config.toml
hidden_size = 256
head_dim = 64
vocab_size = 8192
positions = "rope"
rope_fraction = 1.0
init_std_up = 0.0259
init_std_down = 0.00244
beta1 = 0.95
lr_head = 0.00933
schedule = "wsd"
max_seq_len = 1024
doc_mask = true
Each number is 500 + 40 x the weight over its row's rms, rounded and kept within 0 to 999. Layers, rows and columns count from 0. Numbers have three digits each. The size before them is the row's rms in percent of the matrix's.

# k: layer 4 attention key, 512x256, rms 0.256, rows 93-127, columns 0-127
# q: layer 4 attention query, 512x256, rms 0.247, rows 94-127, columns 0-127
# v: layer 4 attention value, 512x256, rms 0.32, rows 64-81, columns 0-127
# o: layer 4 attention output (transposed), 512x256, rms 0.297, rows 64-81, columns 0-127
k93 106:445523538448450558440519533455487518568512459525458570523502570619497480545544460580541505478482463458455526500515506493504456467515513530446440494473522499463483428502476517460492515519509471546494500464556528515483570492501501435508511480451450561516517564564542413571432556474508568477494478490455481422466511594539430518585537493535530476466456512506489472506538497513492542555487
q94 097:500501567525585544591469500480489485523475473502466483485504467508485505493493471485491567410545483523532522522504505529498523476527479442484524506514526412491500445530432467521514495551486515611576568478499444554501511599484535509473509413532541486474439531583496505460541457482480546431500504493452463478494549503476502510488508563539480508426468489474500519474507490498478477591474
k94 103:551457548490528452491563487450502494545540508534579420514549567500467526467533436534502463453466466439486519531499474485509547447518570538495508467492382523566474432497483435506509451507542443467458447512463512496591499430497392495502496444507530536480544508542497430525523512570481439479494501457448436450461522494553470440467487465525474497521535538519476466587437560530521416491507
q95 099:527536503502597484544536495489565459467520529506431409554456504479470497553513434502590505447471505436560497532469545506506487527456495566477502524468473454510454494578482523535499535465488470462488544560496503513517471493514467514453506602474496490505452559487509427435497451563523546460483526490533551500502456473489520469550467469498525455488502520490499496488551533452516570521491
k95 104:494517554489423506525509512530561495490442498476482513451508542510520437478480549482524504521454493496544514472564442498522454464543486537498469535433547477555518554517537568509508484521451444474464475459465593448552537464471543500479512478520536453429505429556544548410456589504467551512479439503478504534505533559532424544487519412476463432501474518451525473543465518494578440461520
q96 088:492455523436428508502494529460513533534435492522588475453446468575495495429438487512503450476507535487480554534449472507503516540497503521437533472483506482463516438434472510470506551462468517511546536512507526542485503530519490498482486512479483414456421514483423588466514462547466506493498590471583456500465495482555535508488506489469573505559574541505501475543558432514544447500445
k96 084:430509498461554537450556458486499422484525496461511561576561472500520510484534478525549454521521508483554526459469472549520526481543518505509450491547492511453465540550510543424545560521457460466545495477463544541521489477490512541493482456500535495450566548463532428511540472448561464515500438545480459545483561507498441449472525513479508488553422538463529522530520573498501539570459
q97 097:493558468486512510508497483505547485457557489446502495516543528491550512590474495487505609486578548514509506505478545509467435465474502466463509481511554547518556521581521500478464520458532434589482458529538495472518483450495485481443545574460462564443469452498527528429498515478419518492487468441484527544491529445488458571448534491539414512473550510517525466446565454470492512519555
k97 093:521485499448488514539490600500474412555587527515507530492516572500526513532510533515473500510563517588510514480560514500584434445406525574487583507498459435492478557508484487484596462574531433508517523449473484469443549419489496448549477527474489507482474497444462486434521522457515469460527563476453552454450507537525512465517498460530492491541547481520519519477469509466488510521466
q98 088:526431488494449482469587479599548479507488549536555535510517507479448521508500511480452506568439577539527459512528468523479552437500518528514451483450545474540508460523551536550444538488477430480489514460463524495524497509417520472416433491478523549547529555543559493539530524537539482466425508463473515478525491482503522441514518489512458430551436461484538536481422495471458509520476
k98 095:487494482458539565496486474447562445448457457532523531525478538489479534528505470502531495484543468448546555397456558505508567514476476522472537522523544507494482504439470485464533434478564512504465456498529416482520508493496485535529503538472423483570464442439452493482426479407477526448476524501579532437543544545489460474482485521489514551408475460482479557525487501518459523432551
q99 094:515522487448478529458496443559525433521582500533494448431473476544518493435456447478467498471546464527462482479447506518476444438423530467505497562395554460519437498511498511466442487446454493515504511585503562517486414438488490538498474565473494511442569533489540495475448512539428494507423555458427549607497542539511505514456475515480494475502488516490474545447464438529536526464537
k99 076:521495557555521418468455493590524485452522542503424443453494530478601559522495532565471445523416539586457472476502481456463592465543600518489525444510441529473520521540499449463456587549456462534383575524507492517530399508498467527446504559526446498482527456509416458496555469471481509447490479538522500426510501506489529518527495461484531461495475569509508491474539486479499531467481
q100 090:536481620458560471493528489558510460553519536468485454513557490497461460493428489527487553549533513493473495508584481504498589454529464517570493456533505488529456503482466569547457494520475538449528484473570441489568483502538562508478489480503583584519540458467508485506519469415495509502482518497544474491510506473581573485524559479536622480513455557562511513493498441547548539428516
k100 088:550535516553508531533475453501484552524514494442476543473481462478518493477543467470494492492467504494533478536516529539467501563507459494484480499396427498499494507371420541539499552447469564531507491501439504418524570504546402540489466433546507474484566539506474519478514497477550496525481472582509468483528471542362484552455465437426516470487489481406457432486477472496564469545502
q101 095:467523465466549512482488527498451453524518525470495456503475468487555563565501461493486472419524515572498557524473476561581483556427515486478441517480589487512447470497523519469479499463519497482501442508469570495478469464498532611458542492459488488469515544429461571482480554489478525483536526494463515448539475467509517518520462533506507517421523453598454460497512586492526497541469
k101 087:453438467498436494476552494494553502624539490508625512503411475447476449538400565494457574491432467487475442510479489506521503534501534513460531468502546495524546508506529513541457516475434517536477483527526554547447530562448598457577529534512516509506500505472505514494448558519474546545504498491408477490494486491482496458520476448492474440469553500510497527536434487457506508482494
q102 092:472545581417455431511493509511588502563555568513498480526536498547472452484446581463520548501433516510565427481538496555443521481477473540483533467477455497538397529464518498501425546485547503512446515428505529499501439401527493477461463520493524541547588488509484447440509415522525546531532535493391549504550468570505494564467525497487544444497427520468609492515505449510542554446510
k102 090:499468572484521584538533469463535467507542458484484522504442499510430421454497391478529552527537533514461457522514473508474504499496455507451502505466462453552526493449475482528475522506551544509508466479493437489546534508502539523473550488528501455486492475544515512464401432522433515539542515473525444476560479576530492471486469472492404560496486524490432477536495476585490479451574
q103 093:455534465529519519511515500546562520446476486501509485565518464496566534496511463486479453472374510526510519488488522563482553505477514514504468492484500463532454419521579493541526504472480451451530534530501531483476481437507580486442543475517527501423514498427394518499479504463442487542484503444483541447439531468539515512441450472478559488522539493537476422595521511467557490504552
k103 093:552566528501487548491529514467564463478512420556466496522540462517495498477501504472498464432589526495512514501560517507535505471511516498544490529511502513491565449515513408480535496480487458465519528531473445538495507508541500478496509512551487565570494518498489485472480491500544520537480496484450471494417567456540572396505558583442526507408451479431493502622584516525475475540449
q104 090:495553506481532468471531518547591516459474543552486450496518501517490460503582478470534502586474547506519527476549561525555515520519483476607486555493461460433450518478519518418488536472476481488491464423443510508576536489425526470487465453499525438572430505526457478537494522545462576500502485560532434522434479383487535510481481533526592520524523498452515433501524444489463514544539
k104 089:485494433369474448551524481518494496543546535496509523496505546520450528456444514547494504516540455539427479502494486429515490487495512548424504418473536504606503535541502489538553483477487532520502579527584579509491542498520550504477510535461523568554459491509490525487575510524492505507477541500429533517472519477538469528508477513547450423491585504536431471546499494480500481488453
q105 081:493500402434576436578494444537520497460530503443535499512436522479488492487530516467517571503555529482446474477461488463482516485496486488482458481475477489472492487450477442528509552519512475559502588550505536497570514515419433498535479526449471488550435498507527526473522535462543414479472601535477520480476396493512480456568466511515472485535452506456578478482462421465523542460536
k105 087:512473487536522550486516459485532533441527544494464471527584515516481501490486490490539507547408560459545428543558426488456568502485460508533499491531492503524551566512499496560458498490479576441463502522414423490555407461475543490505486480439509493492487483435553531392516545504501533475540445533542511509569433483445482479476505473485505514448543422523583525490544533498499566438460
q106 100:501402577430534428497497496430524537499506506498519531590505547507492502472468505527539539452558442477529493518525462442563525485513528553403474486510542535493497440545466501497555511518485507513586471543473415542480488567499498498440530472510490551503566481445530484451502505529482455552462453469526492489511516469499508481483520498526380472500497521490545592455427558533477509496450
k106 101:493439466537482499550469481494513474440470486434549491441555435465496542558520468516488544480492489528549515500482501544499513484487443506515511496487531526517512613491493509514510504467509456495509487463513469435583531520546488583490468491530502456518505518419442483532487515531475491494517534471508539549499490489504514528398414545506444473445566530471518548446445519520444446485556
q107 094:506501510521586499543473511488483470496508466513481477576460523482528437474405518502514482431450546462491568522443555569471468480462495497443492433489390500514457494534486517523554536442519480492567500448498443499534438513512506462487543532552526547533547438491487451461533472503526451587527512454560552513491498459491511498529507514472491450473455510500476481478511559481486501473486
k107 098:481491484478492591528388406527520483520538508500508538508487467424470470460428487498527513561499446475437499472501565522492582549466478469562521515478477454523545425483476493493473471449456462498501498561513528509548448543528541463494445464411534473462490543462559543522403550616494456479476505458532487510579516532455474539480449505475507471472509464410460487506505452577504529434586
q108 094:506529468396531484520536492478475530491497487488559475453482503497491419537460537477418544478565494541477510488555505466529492488449542489438489484479537453462473495479482554501514512470481534470465523596508491462466599505479480456514532465400446493499543489522511480480530546513505558485471448531525474498529519484527469541605497503455509548463530552574493539429541472472461490437571
k108 090:506451496518538489496433498469505481550528507518512484456500491517472476538483449471486465533475442537488487462440463548470533492484544486483459507504480555551501569532509536424544567453554454536477481412521503488385552481557488589569467524491452536482536594488532414459493537519517539416443508503522557477489433429524515515527456521501510540405461481533531491484473491368477453513466
q109 095:530513478476451537530546578515515510507520492484491495480554497567504493480467480569444528531441474497548585528560476419574511475522524479559410516479561511458458481459474578435440494472460454527481486450439446494496560494463570472472465580464587449535506498594538481537542409489469577468537556514509457539554495450483503465494525513538471486559483526521570543485577528488537459540476
k109 092:504535468493479528460488603557498547475516506572548535536485526511488482492474535442472487468519484428498529462473481477483444544550497490500530536461585452491475466512566468526556523571490570463533570521453448568533501531409532484457491496507506557549478454532489512516514514473512514508531532481493451554462467451490485486490519459544449420499495497554522445534429460480438544514470
q110 094:515510452475518624449518538425594517571444576493529525434512472496493506541474500553453470447493484469418492504472505515439470517497553464484581525479516422522467517501469491482491489497452507498478540425493531502493456495565505507536519513508556547549518553508379485548459528461455475473489603546507554500443494488504516429507500632488510473490467507458514537461468466532581525525474
k110 093:526459511572457487449478509495513502505496493501498467544536474518492501484564518479518545471488506468489502498504482498467565539524460587497474478544470505438476486547460453475623567476513490427455498530484541503520531446508564475506553423491488435453535457484533466581489489528595546562503421486535437530469490436486460514498554432523537558459502530492509512481563544510515489571442
q111 098:438464473477582473530543571483581544487486554484543523579514522419500452480481530497507461438353507535551422401492441444443494481475439519472559538518561518446457523457474459516506540556487517455478452519473540488459500459512493584489533456481521501429494461474473525476484563473505484449489443512545547434443479469478497598519495463531484405559504507437518409468470555469482493501543
k111 093:571499472487524510493505454498476547545480494475506535529457477454436487442530538456466549462524468542464471484576450541418460534535545562526552516527487525543467464483474505493476486502492486500583578548446483471502466493483405539552457450520533403526533519475491543445550511539507619467465476534496511456503547494521474449418535552492444531539507449488523439517446520419522501533471
q112 095:415486510498446571456431472490406544490502463472418494564510494511507485463529526473485525564445503542499553530457479496474480427395517519453460497490420516458462495480412488469515470517391573532570475491514515446467461538533487505499572436474522456482494485448461437514482497465443491531522603504510541437534465536516464460475484455518537503483507548469503503553493499553509533581500
k112 093:476480534444468576503479460564489478525478512473559467533469579524500515505441519527549514469472458484439526520475479453520517492477494492511496446487537548536525388478496511497473517510533544487523515419477494505479413469583574490515419484507508555536481581469506458564488576485482500445496491498524524501501443515429470532492456471493506519543525453578526440501503519522506461425462
q113 099:497463535529540512529475513472450562514525518541509494552528466599490481510535486529534487526497486488473462423537447501477525553510499540449496518475533496535463508512500516587512506509470503496536394466448443474477559498493535458498459468452460604507559494525491575551480547514444507540462475495477546478498484483506594555502479560570465513547496522499508538534426492550532509535462
k113 095:544533521535519484540449497597502441469431573510527412513504420429477515430525459577595508540535579518527440474484504543471420566542495483489490545481491518534527508517454500645494512489415456459488519504465565473480527495546485458448445526442494453545499487575513554549483508508593481554487500529493579558489427497502530505515499495504563487513499454512463493457512498435498443527519
q114 106:500504505449524507605501505457480484447563503528554537513483540489524538504507551529464491458631423547541545455531417487532489490450561603494452546498449463516530565501456453514528495458454510509506494536404549555486510475490507510549555537514465464460425444497474481526493498470526417516476491517440545469541484551461495425511537478514468487489571515486555518457526572506505508451510
k114 094:542487494531443498500448451515469496541506487557476456468489425468519490463547541438480465496395427483505501490522448440489536478512513438457451499588469493536545555499486478489473508522511511476457494539566491563487501462538529499488422551520502523446493507451478495615492473515480481481535523442468466506430523527543484473482494506504520434520398540480538510530439530501484508564507
q115 102:480499517496504519495584484544582472555576522511503531442499476521462464472489484494508473516483558569522474490507507456487532487491554507483545480532526539498547491488551540520474536449513523468522492514536517520504394500480471430498462554506490480550534483549471476491519467491572481561486574508542491497541501433542484503466555499489490483526520444486559543542472570519504478548496
k115 102:500503557474492500506511459473432482493548478360539463605595549413513485527512491513563529520457485509504452471475507498485522419472463553556501507451476437550512533466476516517519590533528484494448426489430467483484443512555460571527517476471543427440460517488502432544502567518471470484560489483491509395439471504468499531518536483502503465517559555531479498514518448517469456544544
q116 107:519465484430530491457535511555456416501514550445533481440547519524523507482486467540518452516488537452512540518529527472462553468505454466441459481492565568470516496534480488548522517448562490525429486540486470440504488467483525508438444544460509485422505539474490530484525506494519535485474465478459580557442502483567491496446498541480533600489546502407522515580503527504461493542507
k116 100:475512452542533555446427466475442425557533466492514531536485521484499504531583543514528452519585442532590450447485566479487502515463451472474497539509410473479514478529516458488436454472597465514413449473569494497522530502479501462502555527526462487510508508540526521497479598515432458526494520468522514530503504529544452477374503471539436467491437486400492532450526415554521499471457
q117 103:548476473525479476457463438559483500458479495406468552476433499517436524444485491487513504555548478496536453469518548480526560497466450474576525553445425531588555561486499465475474518569537486511443486430453535499490462486513547494526477413522495473519431457518448525515497557459482516484571507500509501470498491501467446466488598467522517507516516460504598448518483506563477507480575
k117 097:491493489470531502521524487456493542493526479518451471488537541446472515533550535423471451506515535505482543505492535496493515535534538448444470512435585479563503482516479480481537521587472560506502525380493489508508525472511475473527473478535553485522519495574462500489495519496503482489514532531544390541484454487492501517581551434553540502501509496516521483574514447433503470513488
q118 101:500529441537482495499494516434536461566558517467496442497432504431476490552491457513518459412548506552504443467529468530443430494578567585493503438557530520477521528536491535460496509455483441515537502536522448416548447507523490553517564533525441449532410477534504458444536500413494474486541522535545536511532618480533507496558460543484550478452593493508422467485486460495557491559446
k118 096:504573464519460483466551465544520514492405468519477489592562527440496560494464468549477513535490446493491486501524500462522433493519508471493421458473511504556510501518499579551498462541488492528560471469517516525518560510500516543415444547507591483530484567461519511478507478553492516474553454542516521408452461574530554533597491540493500506447539534562467451513494465511460489517540
q119 097:408487468396524508517423485454450514454466521500532488494456491460502486510498490490485540477459422520491540538487553573488538462485535482464492510503575524552519518496438438553571473538534460469509537448498470457539480460448479488519494460472474532507497480502501580504491435561511431388454515516470461516440565507483503468507498472417522486524526424470466469552527483482516507536587
k119 094:530490472468509483529521582488475507477531491508502473496493487526508494449451485484548488558530596489489523548500498419543538541524492431509479403501436463456436408500489482478459515557452515500458478473514477566507480487501422444507522462600477481516516554425496517568505518446475545552435491442512453527507455461479501461518467474486539488511486440591375580477474527511525563411469
q120 105:540502599519520482466512472512522528530562543559508509472489534377559520530483473521517512518503549601470515487494568504410547523455492463517509503412564466368492468487555507497436438528508524489501444523521490516486492531509581555471529560461490474479469512525495449515483490472553519566513577544500482519489468540408564480591472562547483485482457445543530504491474521549492503543510
k120 103:474494551510491469502466465577510438446499520541460462520520430486526523449511471418487485481511465506527497465483488534490523513481405512481492590435519539593501543475533516562531513460447509559514474559519495505538519483516611490500518511476474573526568446520522500460522513551461474499458498471544551460483466495481530468477526468569494457464467519402549435521524467522507540495567
q121 100:532520534511510502518521453497452482403486488487518517488480526498598493485570515558534460477506506508574497456437538478524435423532492468489489481524529545489578488516484513549468502527515494510578509500495502543528443462510470481537479544532599531509542501523452493504526484554511535564439468465522518500585453513553520504439524518414429479615491463493437449522498532560510457510520
k121 098:439505545495444512509508521582441503544477563526458477437570430569479476566523419474543458508470621489521477520523447537537444486503540514544461551472487488471523552463459461503505512470437449504576466482433484455531498569468467516431564485508438483513508530546534495554533534545481478484530478546467483574521504535511474569453484501479497532607513537498520556466502489543515552537587
q122 098:448469495497599490568492559465519465482495440558486461447509527432504519512505509422520455514492581545479515496500523518595492457545452447432498435573475491536452453440480483460515473512520575455481531503491480488488522581480482459547491500543456437504449497471453537504465547492463540508420469534448463468550510525513498547521520550528478453554528555534432474517515472493517573496431
k122 095:545498477577465540505508529439503561511504492487479494547508443393487524569489481489468488500501566456537437499473466545615477453539498505489476481506520485523426557518486526493536518595556428477394494524535495530545576566465535486492497472431450515445485504506488479520451474487471520476512477492513504514424510553460551544514521554512565543519495570514462524503525540471451509485504
q123 103:477547430530501560575546482447523499555500481457448519511528508514509544461544557405485430464557568480453533490516470512481485542474489525463487532507511420531529505524485551534498507509485494536437507522526500493456532464539492480457513547499513507513525519519495477474538526426529520539458543489546453530554520445498508488568583549518575519547488438507526514490569530545519500530549
k123 101:551581524500553453543462466488500515486471469453489489500496430445515438490553494506450556455450513528497507467417468575505504379511408464520462484538433545512558475414555553487498565476517498527516493529411494407526505453528479492430508517518502511474507533555572462483507439565431537466492570452510562496499419519492513522520494542473537513516440574535507486528481519416485484539477
q124 108:534443616470459575451509411459483484553496448527515520546463556596442473588484556500505422555526483452484555522516426486484528485511489555479500509476453483528478536506513444506543550535429493504494582501486513500470494547527524434441510425512557546543435524521457544557513477491543501453491461474589439511482512520443441532544527518546475476480537500497518484507470477548478468525505
k124 099:556504517534489533440490509390479519480542451482475453466535455430514557555521493474527465493527481408463469427567497559524499508518515527565490513557481526477485623489475513553541533444496581514526580545532529514441502560521509548566564504494510513544504484480467466526522516479472547485508515536429495489510445415497511516537529494452503538475499452551458495500555492505419539546443
q125 109:510446432487560528590513560498460523515550499561535524511512537465524481480484439454459476535595425485521491466504536503450494499458461496535517525546487436550518510430476541457450542532491505491471490595530513517476520467456532489459529551492464493465519544461492553498442494550520582531537476455505501492497525516484479533586524566425501470488519574569498490445468432527500577456484
k125 092:490520512548501441452482557445568535491446560462413493454508443533522490459511474499571434480494476453531531508453514396506542465486466459439505530542492488584518464509535509495510528477559540495576470524441523478517527490482553552463470538496462465583545478464401540402493492555562580485468445462516567487503500546501521432506533478491560502512528504451467520560494432539509463514537
q126 098:461494522500527503390453481498438483525522439505535532597483488455530517575504451491506483445487439478470479505480483508525460489473492508531462536494554504460519531513517484498539530486505484521465435522581492574514447536488532519539535569460496544471470535476542535477509526527490542488565475521500459499376474472504442476522487557460453452442490414526469515458498514432450545451519
k126 094:482518526493505442569565541421588495427546453532495509522519489474513477471555486501491539524469516533480477414495565432468449533474420515493548525511582550517547555507479539565617523464534543517521543576568544557522483512545538511604521481486498528485497473503460478546528487464530550556472564492513478483437527549493492525537418523462472514533591529484477516556529463429447524533457
q127 095:465557516528521542517525506480468537519419528506539406570456541541547528498491546474486477491588407509469495511564525420528436466534466468494472506473522497495566532540557527496495470584513506561487483547565512448460542544501441525493545543443553528497565590464482437515499450499505437542519496562499554526412530496471507504516511513564461418476549483441494455479516513539491505415491
k127 093:455558517431537514470451455544487469498484489525503572427509549476528445501512406447430479530528521505462513438435504504472482510507497528534494546432522517439452499471532539531508477423447467502463514522436499456449497523532538530513486528506520482487541509489495429414554575548425434422459491464468502476474513479521488484524511502526465430530531454493506588411522513541561491494490
v64 101:417418521430531536480554432448555495553564491471542522520460546533469571515503490540509443449570447488480520530521494400552551530518536482491409496463520432455502431581496514472483470576531509440443494497509513503492453532528507491458542542518459494468572490508535530524478509432493457513440448542620509519473460556459502529536481500525543428476539563532499524468534508516502458450485
o64 096:530428477508556540590497467474528554570544505465533587501485550468502498525478484594515517424502534529482548451503474474448568480506540576501535498519572501469510457524511511490486521539436501483447490498504586530480511581502541464498474476432538560513489463479514527504509491451508448526460541511559436504506469533475469485550532464518469430526483464555431512436481552500488543520506
v65 083:503516471494440516551473515489492499535548479601459499499502498551483495513541501484534507546512470493512490477561580467490481482443481521479532532508483468458624458502544536524465432505541545481518496527500442457473543524496522553498467501586524544481471544515487546436527492540514447549485498444467507537528427452458545525557441443523613512502544538518493541468510500518472438424513
o65 082:515499503476573470475497470486497513560494518559464506502515521495466455545486467405440472536561484528545558468439554540470531521482518452544587537478507440540490522571515553478574513481510592416492504491499466486456519519432502466498495512491501503492467451502523511496500496463487551494513540546494475463587412575487506461601509483523528409548554532495501437503477518543440560473500
v66 089:473510543497479522554503508497481473591526503502552563428512454595522537501454479517538533525571491573538445475481541460434521527531518553575489508494465442410518468463481464488482476492461460534468474462563534538460461525586429471515428580536466482490502526467395534571483513523445533431461511480502498460511463529542484479513474486530524473501416474507492553357461511471462485471518
o66 089:562600560483504495586499508507491536486441491489451423541540525552488430436467430471494469522604582461457508517422450508507504540448482506562512470508516471517450493502518501386447469512442525463423562486447564443451461470565518509516514538460462515489482468503549503402523507531518479509503536494434582515517592534496470553540491486445561489501496482566524454444518437502528526479471
v67 098:498506541496514506558526535500551399511418489418512416526519513486525469518465539519425523497501533412552546454486467498443523476534540529537527521514528513567461535580547479522591460486526491533463511447537467548576523447524491539526470468458402533437534534517450459511571570540483480459471502452506553572504508447527472525558558487534516517515530518496573476554482530434491526543533
o67 092:507503418520455464515485546521542565472509456444480519520504525526453518468478512487458519455502534449418483503399502502504456565544531442543464513447515509575459451539495498492568486534487482517516462485474448541483477488483539491548480475505478528549518523535470498565518541513438429504473502476487576532520558443564511456486476425475512505431542488557456554540477537473503505515490
v68 085:522446516476575480659552534469495576426510497540556544483520582516549498504565438504485487537524488474519516513519570437468530536495499514542478470430452460452482421539481509530406392542538446449566539476491515496509426515499462434466520481492490473487486455473473471534491489463475514565534508485551513471569507517465479445481490528521500490521512553503544521496464542610455488425579
o68 087:538428534460510505560557529490520446602577474455534584557493452522502437461526496487574490570528498488473482471509504493469510542464464523425464462507436441539478531456470585531424433520544503527542466570500541570554484550539606462466492512468499552580556509524484592493503501496506507483508502546465472530514460439465489460544476510500535448521495552489538481465555544486507571482495
v69 089:483528542445489468487500421479514535478460503435555599539422394535551535523468437504533514537494532486498533415493473524527596551450472434524476457512478427492474477502522526551443520389544419511514486484508571503505467405509502491523502520557537526536501452464499538431498485502472504535464544547469541479491495548514489450488476474550525471449514536539503538487605493498568455501563
o69 083:469421401482496480468500544485478457465448535568536543479446432539511497460453529458544520482535523449497483453428454502517494509532463545476514456484481463424547464559490504492478499485423534431533488443474546528462465521512490513521510521508557504538428453504466480391502499567518481489587507468550526511436519474538525475525525545485495412484432490509499505427466551482598503509454
v70 082:500475504491504455492480487545542502491472565574420497474499532548538421506566488507482550463439543450510521461530479485464464467489509497474459483514555413457550441539462449517467495480514559539568528507535438478510545463505527448521454483544475467494416551481528487519478470499526487536470504584524519452554491510490499436493454518585522505512509481541484464494438565448555498539538
o70 084:484519414564473581500503524511518563526403508466464513580518506454572486499510527500570487521507529479498479426518442500437438488460537414513484488539584453506442435449515479402555479462562533576541494522507512466476488481481570458485530496487492513491463490499538490519500443453533483507450514532486544434561485450496520502474546487580505517502485482509464499458450536385499486577508
v71 082:482520494549561433514452549505470580467546488545461469467535521481579498454483451484502495499501510510484481465512584490499518428496514474488562508579513528517514527494433533474477549481477422478516535528561476479534541498522447493468445485496479507533553561521525504474440578425487482407455519542506517456519530476516489464537482489571484534477524511494502437510546454562466447549424
o71 086:533572501486519461473512592490425409469567518528497451496529484489582455504530504474471519525480483533505453451534611487483467491476489578497551540475519440466610474421481529524511545417506473567513484538501469568514530452534498482478552502436524494475532538446458487400438513502529529480443526474502561477477550556439416535480516486528529413511498512480494528457446469441477497525479
v72 081:507560476536562437521515464490453495540509429517589513460560524531504443474450520606489530537551520544474505535485486482505534541451498538483510471469469469503556440432521534450463536489513523542501501435577492506549475496461510506493535492599463487421479504499477515557442515520535452545497524502480506507527526488512547521497511485531517485505479475495460528550469424473529487480412
o72 086:485537487499479421513520527492475419545506446567493505531546511526481501528524517556562501564485492508526490539542516466489474562492476456585514390503493463465489483530516482525416488545530562500485462520498490481486449534541465480443495486532507495447484482493499434587555601437510537495577507499548534527524528565499515517479500538477506504543441495586420509474489524520512548486453
v73 086:520467564543526475456497480486468592489420505488523504545521485515484498463509509501447444517489455435524469539467445506484534446538454496433552482480514454534506514470486547553493496452489467542439459564538437461558462529551494548566462479507515515552592539488579470524460480467450475418544418450492491510529506552458567528452505475478452511522445469417482422509481550432529497407593
o73 086:546453493499437546431464509494439551434528435535503530530503516572519468517478532482525600618505517508514446490567433481577523452469438524545514537488430437481506479493485569538497515558541487483494471427502494478450508571511481525486545469476439468503506511525518491496486469549433465473482477484515545512490550578446438490474504528487540525496448465479524464470466526530453466471529
v74 086:512470433463549558502511483533413512494506525484465497570514531564532535533446537474487576519476532517509468522454489489581446564556515480425479454465538513503487570425439440514450526515494528551486492381507503515524499615486446472436495492463493456471494522482476494536483508513407469562502492513472506482503481451415528542477507455544510464527463538516491551520506512589494523417561
o74 087:515542452533537503570486520472483544504493570443459459535487537535530568463552455510490546506545526528505513446487522473499425508522500514416527528496493501468511545494453507447508578542476420489529474520524447518478485516390451436342552499548513414490477509463578505521507479491491535524518514523475520548444513474467535567527559491458531487519510441499608596541490522446585493495478
v75 086:514475478464549477496440496485530492545434444446457496464521478466492479569445510461478512476400515499549495511546543582528499507511390473521510579454567489490517652482533548462505548524507512445528550507478452519567515480454487479538552532527526467473547483501534509495535521499436531438563452574460506472543525513475476533461527520535525502485505522508465539433440523439460443542507
o75 086:465491488572550432412530510550471478507565503564536505515439457545468513447511515469484471411490489550450510448473442478488500474575491514437495479520523444551454465479483485474532496536494535440427474473474447514478576482494577493528514532503432500439521523448548518575534528521473574451499533535455555505476490486449506537462486585458462457503559453446522549508498476464553403536481
v76 086:431432558484504497527570488494486475562551488528431443489464531520507468506431460465500474489520487492493460461476498473441450552445539482455486521517504560613425494521423480511448485524528410485508480490603540539468542495518497513573598508405513509540524522468481512546534497571510533463461450541491534436577488534518434555549490497451542480501522460526488526474508521493474559577461
o76 085:407456465521485547554530472485468466508485439447465482475441559457589552521427425425478516452519511470500464554462503514542477416541462511462485500584534564514454495509465486503466451467500528485474479485611447480545489482524508471492467543470544533516512564484510569494514482471472515531463497509500461473507516489470523503528435458494533531503541517519493508406470417535517503480579
v77 089:401467509447515531548456555480517456506456484505538519521426564450486477492506477552531493558511500578491499473524494584531491522494510439465495458476433431506474515445486506474532530527464507562435481507572488589446491546476529489501421467536483453516429520445479547411478529488417516488494554485515528439495444524516522407475495514518459434431508512533439511387499469417576446516516
o77 089:477529473469460513476406541487571488468519554494513508492525485488473474469469494500520456430511537400523482422540482439468474542484499469490473403496491420482550504472500516499439456547446452505466571537485533551457456531545536506565522460501513500372556515454491491437426557470541457566509578514507518526535505468494450484557490581475533539460504532438446511465591498544524518523486
v78 088:469513456529548540506509485560461550499494536484444454513479507508553506511490538428480529523442557473518484514466457491484549505464506496421465479490443488522506568585491549533545542506528516473486409507515509597462491430456474450541451555497606573459433533462528452433584485555455609560522497544563527500524491474521504526537483453544492459467536458494476509523582538514528517459525
o78 088:481491503441461531475513455534575469462484506506523408513483495508534530495528520494471483488532458483482546511435543487513466453497498433438439395405464504493484481545427443513569530493511534456516487478502478560532524441494472471503469501482545503472520510472492501493595580505485490462537497518550517538483525485454557472462549424549486472410521511463472506510565549571512502449524
v79 092:553493511544605375524513508493473474550582495485484497497555449459513505485437513407567597509491512585446525494503424482430496478530464482519516544500521516447504506555571482497485572521539472538533557455555506491426480509504452498455453461515500484476473517484496424443522502510485504484454511503500549494537465559541533516546490482410512557512560485525550504551422537397453608444526
o79 093:520554429473563479424501468547472533469545402497541464464491463474525497477486538515508562450474528544505481447493488515468429506522450431461496531439491519527497513464504492491506465570503423520540566501467499439505525550573507424509537412540508502509425503476453544535476532509515499465472475477479481528526528580466536520525437519467498482459535511569453507502546502472467515528595
v80 094:495470506421385518586510543441462479524543513506485462491506542454436521526480567525460485444543509492517422479465525437479421473496504543464516489506483490459531476444514505486456455558447529476483527523548487478437508473549503523454515522448560462496537459418498421464483489442502524486482505428504581415520486600573522489530501507497608510508536522473456451535534480534471499501504
o80 089:511544468524453519567513504446481515552489471467530560434409525429533510466551447471508496444520560467521551480463543504554462530473462523516445498498520463585554485483508499472468431552517479511446512573497484483500487554544583570444513536543538517578466507444451439439580458462463457490540510533461424451536495553503463527441434499520572588491570493525464437516508401476486549479554
v81 081:492483537498532480496504495488541487524491494437546446543431460498497516518492476511544401455542502421538496450534500520567446604485526534533490470502537466483495556414500449491463473483482514515466491586468497521506506398487478476495456544522549501460425445509510582582494436493482468508521491464556423432484571412449511505554453556473476482461434474463545494524448542444553459482473
o81 085:481464515489521533467526468459577553480495478567471467559496521498429397509420478567579499521572481439489503544479560442517498538468566474469510421491513476480489468462504528469481454524488574510503507519416517475520491462495515545485449501459528475471537508501535495534488476522447471481512532465422471518527420463441557499511459579618480533511480413490506485542577535484450540518527